config.toml
n_layer = 13
d_model = 192
n_head = 4
n_kv_head = 4
head_dim = 64
d_mlp = 768
vocab_size = 8192
activation = "tanh_gelu"
norm = "layernorm"
norm_place = "pre"
norm_eps = 1e-05
positions = "learned"
qk_norm = false
attn_scale = 0.125
bias = "all"
tie_embeddings = true
parallel_block = false
init = "normal"
init_std_qkv = 0.0361
init_std_o = 0.00706
init_std_up = 0.0361
init_std_down = 0.00706
optimizer = "muon_variant"
lr = 0.00181
beta1 = 0.9
weight_decay = 0.13
lr_head = 0.00582
grad_clip = 0.5
warmup_steps = 200
schedule = "wsd"
decay_fraction = 0.701
decay_shape = "linear"
final_lr_fraction = 0.0
batch_tokens = [32768, 65536, 131072, 262144]
seq_len = 256
doc_mask = true
train_tokens = 613600000
steps = 4898
dataset = "wikipedia_en"
Each number is 50 + 10 x the weight over its row's rms, rounded and kept within 0 to 99. Layers, rows and columns count from 0. The size before them is the row's rms in percent of the matrix's.

# k: layer 7 attention key, 256x192, rms 0.0837, rows 197-228, columns 96-143
# q: layer 7 attention query, 256x192, rms 0.0839, rows 198-229, columns 96-143
k197 105:40 40 57 43 44 63 41 46 60 51 67 57 59 50 55 50 53 49 62 56 47 45 61 62 39 53 47 45 60 37 51 49 42 53 54 53 59 47 50 56 42 56 52 57 46 61 51 43
q198 104:50 51 43 46 55 45 43 40 54 43 55 35 41 61 42 55 45 61 50 35 43 52 48 36 57 50 46 59 56 76 53 57 51 55 53 52 48 54 65 60 66 45 65 50 36 60 54 41
k198 106:41 53 34 48 49 65 52 51 28 37 54 58 49 60 43 60 50 50 44 52 38 61 49 43 56 40 51 74 44 46 52 45 37 55 70 58 49 41 60 60 54 53 57 44 30 60 57 54
q199 108:39 74 47 71 47 53 40 53 51 43 60 47 75 61 50 42 45 50 45 39 57 53 46 54 52 65 45 52 50 40 48 55 57 69 51 37 43 74 58 45 40 30 37 51 56 24 43 49
k199 110:47 69 58 58 50 46 52 61 61 40 56 45 68 60 51 31 48 40 44 52 57 56 43 52 42 56 35 60 47 28 46 50 49 52 39 46 54 66 58 57 47 46 50 51 57 48 64 56
q200 106:53 38 64 71 50 54 51 37 57 47 46 59 57 46 45 58 59 72 56 36 27 31 47 56 51 40 45 60 52 47 55 56 58 45 48 58 63 53 61 52 51 59 48 62 38 52 50 44
k200 105:52 47 56 41 39 76 50 49 68 39 60 54 53 60 50 57 65 65 47 63 41 47 48 49 39 64 52 55 53 36 66 62 60 46 49 73 59 53 49 47 46 48 27 58 41 41 45 47
q201 104:33 43 50 63 33 32 52 66 56 37 67 55 42 47 45 40 49 45 55 59 57 67 44 54 53 61 51 49 46 62 53 52 63 42 31 44 53 60 61 57 62 56 49 43 58 48 54 37
k201 105:64 58 43 47 53 44 47 60 59 53 57 58 59 40 46 44 57 53 62 46 70 51 43 47 51 67 21 43 48 63 68 54 53 49 47 49 41 51 43 65 47 54 57 56 57 48 40 36
q202 098:36 55 38 58 36 52 54 42 60 55 36 45 44 44 53 39 65 47 66 54 67 47 58 44 47 44 48 49 60 48 38 49 51 42 55 45 42 59 74 36 56 43 39 43 53 46 44 51
k202 101:22 55 43 60 44 56 50 63 59 65 42 63 41 51 42 66 53 33 53 67 50 32 40 37 40 58 52 48 42 46 44 41 49 41 51 58 39 60 56 55 54 48 36 47 65 23 64 40
q203 103:56 55 42 57 36 49 53 56 55 42 47 38 49 32 52 60 44 54 44 65 58 49 58 57 49 60 62 48 47 45 22 37 48 49 47 56 55 37 52 59 65 43 51 50 58 41 44 58
k203 107:53 48 39 56 46 41 60 57 54 35 63 37 50 44 36 54 31 37 54 51 50 75 49 69 57 56 60 50 37 32 24 46 55 43 59 54 64 28 55 46 58 32 58 61 54 34 38 51
q204 108:54 39 63 43 67 63 46 52 57 56 62 63 59 49 58 43 55 40 37 61 43 62 49 53 55 36 50 58 52 62 34 36 40 63 47 50 61 53 48 40 57 49 57 40 58 53 36 61
k204 112:49 37 44 46 61 67 62 41 52 49 44 35 50 50 48 60 58 60 56 69 39 72 58 54 52 44 24 53 42 37 44 45 48 44 37 53 54 37 43 56 42 55 45 25 63 59 50 52
q205 102:61 59 38 59 41 63 48 72 75 63 39 66 62 42 43 47 42 38 59 56 48 42 46 52 51 64 56 71 58 48 60 64 44 85 44 48 50 42 67 43 57 54 44 59 52 50 50 50
k205 108:69 48 43 45 25 55 53 35 55 72 41 52 49 42 42 63 41 61 69 63 54 48 47 67 52 66 43 57 53 63 55 51 55 67 43 60 42 57 56 16 69 60 43 59 50 50 61 54
q206 108:60 50 56 29 60 70 52 62 54 41 62 46 60 50 46 52 51 46 51 38 47 39 37 39 51 42 53 33 48 45 42 42 46 54 33 54 47 54 61 44 67 63 67 47 57 51 61 59
k206 109:53 42 68 40 58 60 39 56 41 37 66 59 48 46 40 60 48 68 55 26 57 60 38 37 44 29 48 50 36 71 34 57 56 36 40 52 41 44 57 52 57 51 45 65 42 56 45 59
q207 107:61 56 61 48 47 47 54 58 53 50 54 42 51 34 40 39 49 47 48 45 56 58 55 49 45 41 48 46 48 43 30 48 41 30 58 63 58 45 65 47 49 45 37 49 49 36 33 45
k207 110:58 33 52 65 65 51 41 67 43 52 58 62 47 43 52 46 52 31 48 47 43 44 44 48 47 47 52 31 43 45 33 58 47 32 45 64 55 39 40 36 57 81 38 66 60 53 47 53
q208 103:56 47 48 33 42 44 40 27 39 41 46 43 63 35 42 52 48 59 55 47 39 45 50 65 64 47 49 55 55 39 36 46 50 50 39 44 63 46 43 35 28 75 57 45 52 50 46 54
k208 104:60 60 33 51 37 56 45 50 63 43 51 38 47 53 53 47 42 57 59 39 55 46 52 56 38 57 53 31 68 44 41 38 57 50 59 48 42 49 54 49 47 47 38 45 55 44 38 46
q209 111:45 36 35 41 57 45 49 39 73 46 49 40 37 49 41 47 32 42 48 45 55 42 57 41 44 50 42 39 63 48 45 30 46 56 55 56 32 56 43 36 59 47 51 52 61 59 66 54
k209 111:37 28 43 59 48 64 41 57 50 51 42 43 36 44 46 42 50 49 43 67 36 36 55 48 35 41 43 59 56 53 42 51 47 62 61 47 33 62 62 46 38 47 52 39 66 51 53 54
q210 102:60 56 52 50 54 45 52 62 47 55 50 39 59 47 51 46 48 36 47 48 42 61 39 52 49 50 48 24 44 47 54 53 53 45 59 63 43 56 56 43 67 59 50 34 50 47 43 50
k210 101:74 39 50 53 63 40 62 40 38 55 55 42 49 56 49 55 57 53 37 47 64 46 43 56 40 65 39 35 55 52 89 52 54 40 52 60 44 51 54 32 63 56 47 36 55 41 46 59
q211 106:60 53 50 46 63 45 60 40 48 57 51 32 34 42 51 45 57 49 40 49 46 61 64 52 50 48 36 32 57 80 48 52 51 46 47 44 77 39 66 54 53 53 55 50 64 46 51 54
k211 108:53 47 64 59 50 65 55 49 37 46 56 34 32 22 54 40 58 54 45 54 55 48 48 48 55 52 43 61 53 69 47 42 48 53 37 53 61 37 53 67 42 43 44 48 68 55 52 55
q212 106:53 44 62 43 70 52 24 43 52 41 59 47 50 55 60 45 56 62 49 41 45 38 37 44 48 37 69 44 27 63 42 49 49 33 64 43 38 63 48 54 45 45 43 54 53 61 54 56
k212 108:49 38 52 41 64 49 24 51 49 39 61 43 57 53 61 43 59 39 53 71 57 54 36 61 48 41 62 40 52 73 49 66 58 63 46 32 52 60 49 35 51 57 43 66 51 47 40 50
q213 108:52 39 48 41 57 47 54 28 38 44 47 60 58 53 59 30 47 57 68 31 63 40 56 41 48 62 65 51 46 67 42 29 62 49 48 38 52 65 42 59 46 46 63 50 63 66 39 66
k213 112:55 36 49 49 56 55 59 37 44 56 45 54 49 51 48 62 45 53 48 39 58 46 40 59 43 42 59 38 49 51 50 46 46 55 69 42 40 44 37 68 31 41 57 55 42 54 34 41
q214 106:61 42 46 45 43 56 41 64 43 54 60 40 57 40 49 48 47 55 61 49 48 66 51 35 56 57 22 50 40 49 64 59 36 50 49 60 48 83 69 41 66 35 66 56 46 48 51 64
k214 107:54 33 49 46 46 55 45 56 51 41 67 54 51 52 46 58 55 52 47 37 65 56 49 50 47 46 25 53 47 45 66 58 47 65 54 40 63 66 73 42 82 44 53 57 36 49 58 57
q215 107:62 45 46 50 50 45 32 45 57 52 42 61 47 49 64 52 50 48 53 40 44 48 48 41 28 53 57 40 42 46 56 48 43 53 38 55 42 71 35 47 33 47 56 41 46 62 33 43
k215 110:55 47 41 48 58 41 40 41 47 44 56 55 59 54 54 42 68 43 54 42 44 56 50 45 25 51 44 36 50 56 18 20 42 41 56 59 53 60 48 39 42 38 48 65 55 71 56 42
q216 103:46 18 48 58 62 60 48 48 54 59 42 55 49 48 53 53 65 51 74 42 60 69 47 56 52 56 53 60 43 51 47 52 56 73 60 62 49 47 37 41 63 60 41 31 48 54 61 57
k216 109:46 45 32 50 56 45 30 40 58 71 42 50 61 62 40 54 47 52 65 55 42 77 45 64 43 30 42 34 49 50 62 67 46 44 59 57 40 33 64 46 63 37 35 47 46 40 60 56
q217 103:47 61 34 43 29 52 41 61 64 50 52 37 51 47 63 63 55 39 53 55 56 64 67 42 57 41 32 51 26 44 48 39 48 57 39 52 31 47 51 67 36 44 39 50 42 64 56 39
k217 105:51 64 38 41 36 63 46 54 66 61 44 46 67 66 59 46 45 39 59 47 32 53 55 39 47 47 30 45 42 49 51 62 35 49 63 54 34 57 59 55 43 23 49 54 35 65 37 44
q218 113:56 48 68 57 36 24 45 60 34 60 58 59 56 59 41 70 47 48 60 55 64 58 52 44 58 35 49 37 29 48 37 34 54 44 47 43 59 48 48 47 66 66 29 48 45 46 50 53
k218 112:67 39 68 59 48 38 61 62 46 62 41 56 37 56 47 61 42 47 29 29 54 59 55 57 42 42 56 53 50 55 49 44 63 58 55 53 46 52 41 51 51 45 64 47 56 48 43 54
q219 110:54 35 65 51 39 53 55 59 49 42 44 51 41 56 57 43 50 43 54 51 65 44 50 52 54 64 71 53 53 26 50 42 32 45 53 46 66 68 48 52 65 57 60 68 45 30 58 35
k219 110:44 50 39 52 48 57 63 40 51 54 66 45 41 51 50 46 46 61 52 53 51 49 37 48 43 70 47 55 49 26 56 45 24 43 37 45 62 61 49 71 58 69 55 68 45 33 50 31
q220 103:56 62 47 28 59 36 58 56 49 56 29 48 50 48 55 63 47 43 52 41 53 67 31 33 65 63 39 43 52 45 35 42 56 61 69 46 37 62 45 62 40 59 40 57 42 40 52 52
k220 106:65 59 42 37 59 38 64 45 44 62 49 38 46 54 52 55 47 42 44 44 51 63 35 58 47 47 58 30 54 56 45 54 51 46 67 35 44 57 49 45 51 68 43 63 39 46 57 49
q221 111:45 41 42 46 41 54 46 47 39 63 56 73 52 66 47 44 67 38 42 60 49 52 43 42 33 29 46 61 34 46 31 46 46 58 59 38 60 57 42 53 57 44 45 49 68 59 54 51
k221 114:61 44 57 48 42 49 37 32 47 63 43 65 56 76 32 44 53 37 41 61 52 55 49 46 51 28 29 62 37 48 35 59 38 53 46 49 61 45 39 55 56 38 55 46 46 44 43 34
q222 103:37 54 42 54 62 55 44 48 44 54 61 45 48 57 49 45 62 51 59 61 38 57 45 64 58 55 43 54 37 34 58 52 57 43 58 55 50 63 47 49 52 61 57 47 40 50 52 36
k222 108:47 49 46 50 52 42 45 36 48 43 49 47 56 63 69 36 46 50 34 46 28 50 67 52 58 57 36 49 48 57 38 58 49 39 57 25 65 44 54 44 56 50 56 56 60 39 48 62
q223 104:39 56 49 56 60 45 30 50 35 47 52 60 67 53 52 51 49 46 31 72 67 50 59 64 38 54 68 56 42 43 55 52 57 40 42 35 49 45 63 61 44 56 52 48 44 54 44 59
k223 106:52 57 58 49 52 45 48 45 52 64 36 66 58 60 53 49 25 51 35 59 52 40 50 54 47 47 61 56 47 63 44 38 56 48 51 36 57 53 53 69 56 57 42 69 55 31 57 59
q224 107:40 62 40 48 39 47 37 62 46 48 42 63 46 60 37 55 41 59 61 25 45 58 56 41 54 51 54 56 36 46 64 52 51 50 29 44 48 52 47 44 47 48 47 54 50 41 39 53
k224 105:43 43 49 53 43 32 39 54 51 58 41 47 43 63 42 35 65 43 64 39 55 49 70 43 55 53 44 59 38 31 40 62 47 43 54 40 41 37 42 52 57 55 49 68 50 57 54 54
q225 102:47 26 63 44 56 34 58 52 56 48 61 57 66 63 40 52 48 38 52 44 41 49 70 41 56 58 26 66 60 47 45 38 58 52 72 48 45 43 49 35 52 55 44 40 53 55 51 60
k225 104:56 48 50 36 56 34 42 43 45 61 59 42 61 51 38 60 45 50 45 57 37 48 56 39 59 58 34 55 50 35 47 45 58 42 54 55 57 57 47 44 52 43 29 45 39 50 43 56
q226 105:31 42 61 67 64 44 71 36 36 60 61 51 49 67 58 40 53 39 27 48 50 52 49 44 60 54 48 46 69 53 43 47 42 57 34 44 37 50 57 61 52 64 50 24 49 34 52 48
k226 104:33 55 59 62 61 44 63 39 51 76 52 31 38 58 50 48 59 40 35 44 47 46 46 52 55 45 31 55 57 64 49 43 56 50 38 38 38 58 57 56 24 52 45 59 53 52 50 51
q227 100:57 58 54 58 53 60 63 49 30 57 55 63 40 34 53 68 52 56 56 45 51 44 55 61 39 32 59 45 58 65 64 49 49 47 37 57 47 56 58 71 46 50 59 48 41 43 43 65
k227 104:49 37 45 56 56 55 48 49 40 52 55 62 51 40 57 69 46 48 38 61 63 58 59 70 32 45 65 48 59 56 46 52 49 62 51 40 60 36 48 77 46 62 54 48 38 56 45 47
q228 106:37 59 54 45 47 45 51 52 62 33 47 39 48 46 56 57 56 39 27 45 48 51 51 61 47 51 45 62 54 48 52 40 57 36 62 64 39 33 35 37 72 61 48 50 47 46 51 57
k228 107:40 70 62 42 46 60 42 41 44 42 65 49 52 40 47 58 49 43 40 54 39 61 58 53 50 51 44 51 49 58 60 60 61 25 54 45 50 58 43 45 39 69 43 37 48 41 52 56
q229 108:45 39 35 70 44 53 50 51 54 46 50 53 66 50 58 54 57 51 46 68 34 53 44 46 44 69 52 38 51 46 39 29 46 50 46 43 54 49 46 23 35 47 47 41 53 52 51 56